config.toml
hidden_act = "gelu"
init_std_o = 0.0057
init_std_up = 0.0312
lr_mult_up = 0.899
beta1 = 0.95
lr_head = 0.00915
warmup_steps = 200
schedule = "wsd"
decay_shape = "linear"
final_lr_fraction = 0.05
batch_tokens = 131072
max_steps = 3689
Each number is 128 + 24 x the weight over its row's rms, rounded and kept within 0 to 255. Layers, rows and columns count from 0. Numbers have three digits each. The size before them is the row's rms in percent of the matrix's.

# o: layer 3 attention output (transposed), 256x256, rms 0.134, rows 199-218, columns 192-255
# v: layer 3 attention value, 256x256, rms 0.0648, rows 200-219, columns 192-255
o199 083:129123109115119132136214113091150144118142119112134142086119127121085163131175138161142191144098120151107117120154124159148150117093145148142148142137097103152108121157134125169112118094085121
v200 103:109122108136116213156119173150156134135118167099141160099139129138107132146149113108110116132116113172161114127088205145098125115113108073090110174154082107126135149121107150138157116120128122
o200 093:148145150099135093104142095133141112118169125153143126133110150123179092088163110148145129097153122106122128127130118118152168153157135146143130067119142160130125127104154106130121142148168136
v201 087:134145137121186106104150159125108099103167141097110137128111156121122133123114151103137089153095114128136133091163092102142104176133140157104080141106151158186132157099115129171118087141131140
o201 098:143108110144111155160135103137105197137095118149151079129105118137117131154143138146144154127142135124094133137148151142119107107126108110117161127102096168089113133141086122101103166124131182
v202 091:198160128100139119163116126129168152105157153146145096159101149120113116126138141139069106133128104142108138133121169125071088111110159112133136156140123116089129165123122169095128182109107115
o202 094:113127150104118119131117102091112111147141094153118158131146095144123157137068125088166128076165118092131110119110098120167125152137125150123115139091105126119125113142066124164128113124135109
v203 092:170127130120131124119141127088161137146151156143126129085157123115139130118138145157175094135111085140100101124091098106107123136173140103140137124118153079076148144167111141127104161099102123
o203 090:110124121096146130168136160120165130138120139118093101151124121141139140139079130178108155125136142130156150111114145089155173123092098141144106185105089130128084124105156162075150125127148141
v204 096:139128138133136145120144098133171167110137126145139145107155092129092154140109087111150130130087090134121083122129088139131149100123124094118152116109131127155112115144176138105121169115125162
o204 091:099178117121111160069116122135084133097120102101132128149158141090119119143117134169102136138172112141144161135104158140083110130129146180109136121084110116136132129144090144157104112134112158
v205 090:128117131123097114130119131076140123146136145189139150140185155117117149103094138132167134113138155173142067158107151140104117152109147159112145154135084156119138133155146148146129170100159155
o205 087:157123100129132142088147191129093140108120105077129130125108150171128088134132122116143145106121132068108175126123119124131109150164120080142102074125137100143105154104141117144146107124090094
v206 088:119141160163145104131113165144112133137110119149127131114143121150132175132129102170209095131147139172135137136149154102110146064122097071100084097128071141173138147115169092105123120129126131
o206 093:108167124098124175091085093154149147107131129142118134143112127133141131134119117133070125125143123149108155129111093123159115169115162120129123165119136086144134120173131132189131100137152186
v207 089:124143128178116146090093151052077127095122130088130121118113099144102109169179129106073160179137121155136163111137171102116093168136090181136059147135145168163109102123094117129148120139140125
o207 088:098082141140175073132116136187154138162121118145111129122131151118142115081090140159161129085143144110100118106098119181121198109098143097157139117091110104120117082157143132099170155140102127
v208 092:119103091129135125152118113138163150139156152120132106134150130147105166134107133117139137119129139083126122124130114136107161119164119092142158131168133135123148122117178111135119111134085175
o208 088:164108107181133147081143086134129114094112113125143119102122120084121090118142110141127099163143105125130157072141125148123123137111157169111124139108160121138129108169127130136124130124157132
v209 094:100152126125159100107134148110096139108115110134123163116121122111077107106168158143155135138142161135146188117165092092129122131129130157174173135122101125114114128110125097111130149095101069
o209 086:126126104131127140085154153115138084144119143144157112130074115119152164111097096133138102099154112116140071169102133129151139155146142102120120143133146150133097126113132153151103065128077175
v210 104:119121155140150135135139107139105122152146105150129100114128048149151143105107170134124162127156138123118088102151133142160146138109125144113141122110138095099121141123149116118132185149138125
o210 104:132105157094118140064164172130142145110128140113114112150123204090130144148161119140150083132127107125122147146110139122126144108159151114124142161175169117113166120127123157125124147130105140
v211 095:121130131108166150147135127175133102128150137145140107171173169140156075152148112056096126154180158064139145150098185142130133133137141143105124150166100179152148111104150151115152170142128164
o211 098:117137126153135137113101110121149106133136104113146120076135088116155177097120183158136136066069105136137161129127107124110109113139146153167112084146158138137119136153116104153121062128150133
v212 090:138089161132113174148128116123183183132158144130108159134168104079097128121119199141128130141131111156117086099126123135120141133134149121128127128160132119128125094171141118116141173113138117
o212 089:153122120140103112126075113113129120089114149096114145125118090158138092150129111099089100135134142138093141143131133102130107090090145128148099102105172126141128154082156169088112135148143147
v213 088:115119113150142135122124141147131122139089131110109104135109109136154152102174126117134127131126158148151140112086167105136120105097150090103101032110128131129084168123121086129152090131140111
o213 089:126136112111078139119089111091109177131129144107112106083174155087133108166094112109143129142081118116098132143114106140126136134119124137130150164124108174148117093123114145132124129136134114
v214 088:136149161156084116111132169127130176133087129108146130151137100121074099154146136132097133163145117158099117139118156122129125129122110089149149163106111108141139120140164123119113145110144130
o214 091:169147068117158112110097113131133131124131148209106165184115136138157117141115150143119141104108126147126126105086118113176116112113165155120121126122131145155129119115112165133138166140137148
v215 090:136106094094150135136153102120132136124042169098105122115149078155201144116130174105168140127152156131125092140117088150130164148134145135117098130142139089125155106112112113081111126135119086
o215 099:149168152143100129148175111141130102132178117146098119138119123080086110139098102151092114121126142108145136163156156109101121107141109110136127064162118131115136131103139131134182135122120133
v216 096:130122120165116162159077120115142147108095124082087180114155109172099126167138124143132106145095093167116162152145143148106113106115112145158130076088102134130167107108137114083130111128119156
o216 098:104119125142134138118124130130132137130164161111140123134136130148149108139125108123143138110150124133100127138087164092121136095176151101107147157105114152132117126143086139154164151107127127
v217 080:123120170108108179154112145147087133135109124143160146107158126078121150183156172133122153168177131145152138127142121117113128092101170133145131130102112137135157131137091139119136108102153104
o217 082:126167117142168091154123121111136113127092150082124112171126122125133103114098124120144087147115128136137134175101151102120088128091150107155146123157109125171140136111110121113089136112119139
v218 086:151144118117098143192066116158111144107137132152124148135139140120132142180138137108122121118080157076161128161144115140111133117143139116100079110079107163134121148188101189155141079166104114
o218 091:124124132153129114131147118127111046141118164123095103092094168138124094097150117136122123140158082141088116143132118114144100125112133100109197109154157153151132157108130090116080165122124125
v219 093:119119111115095134156133130163096160122108146092139143156111153095116083130177095116130152141152133141155125183127141145139137123127127163130119128140140125148115114127115136139134128136092173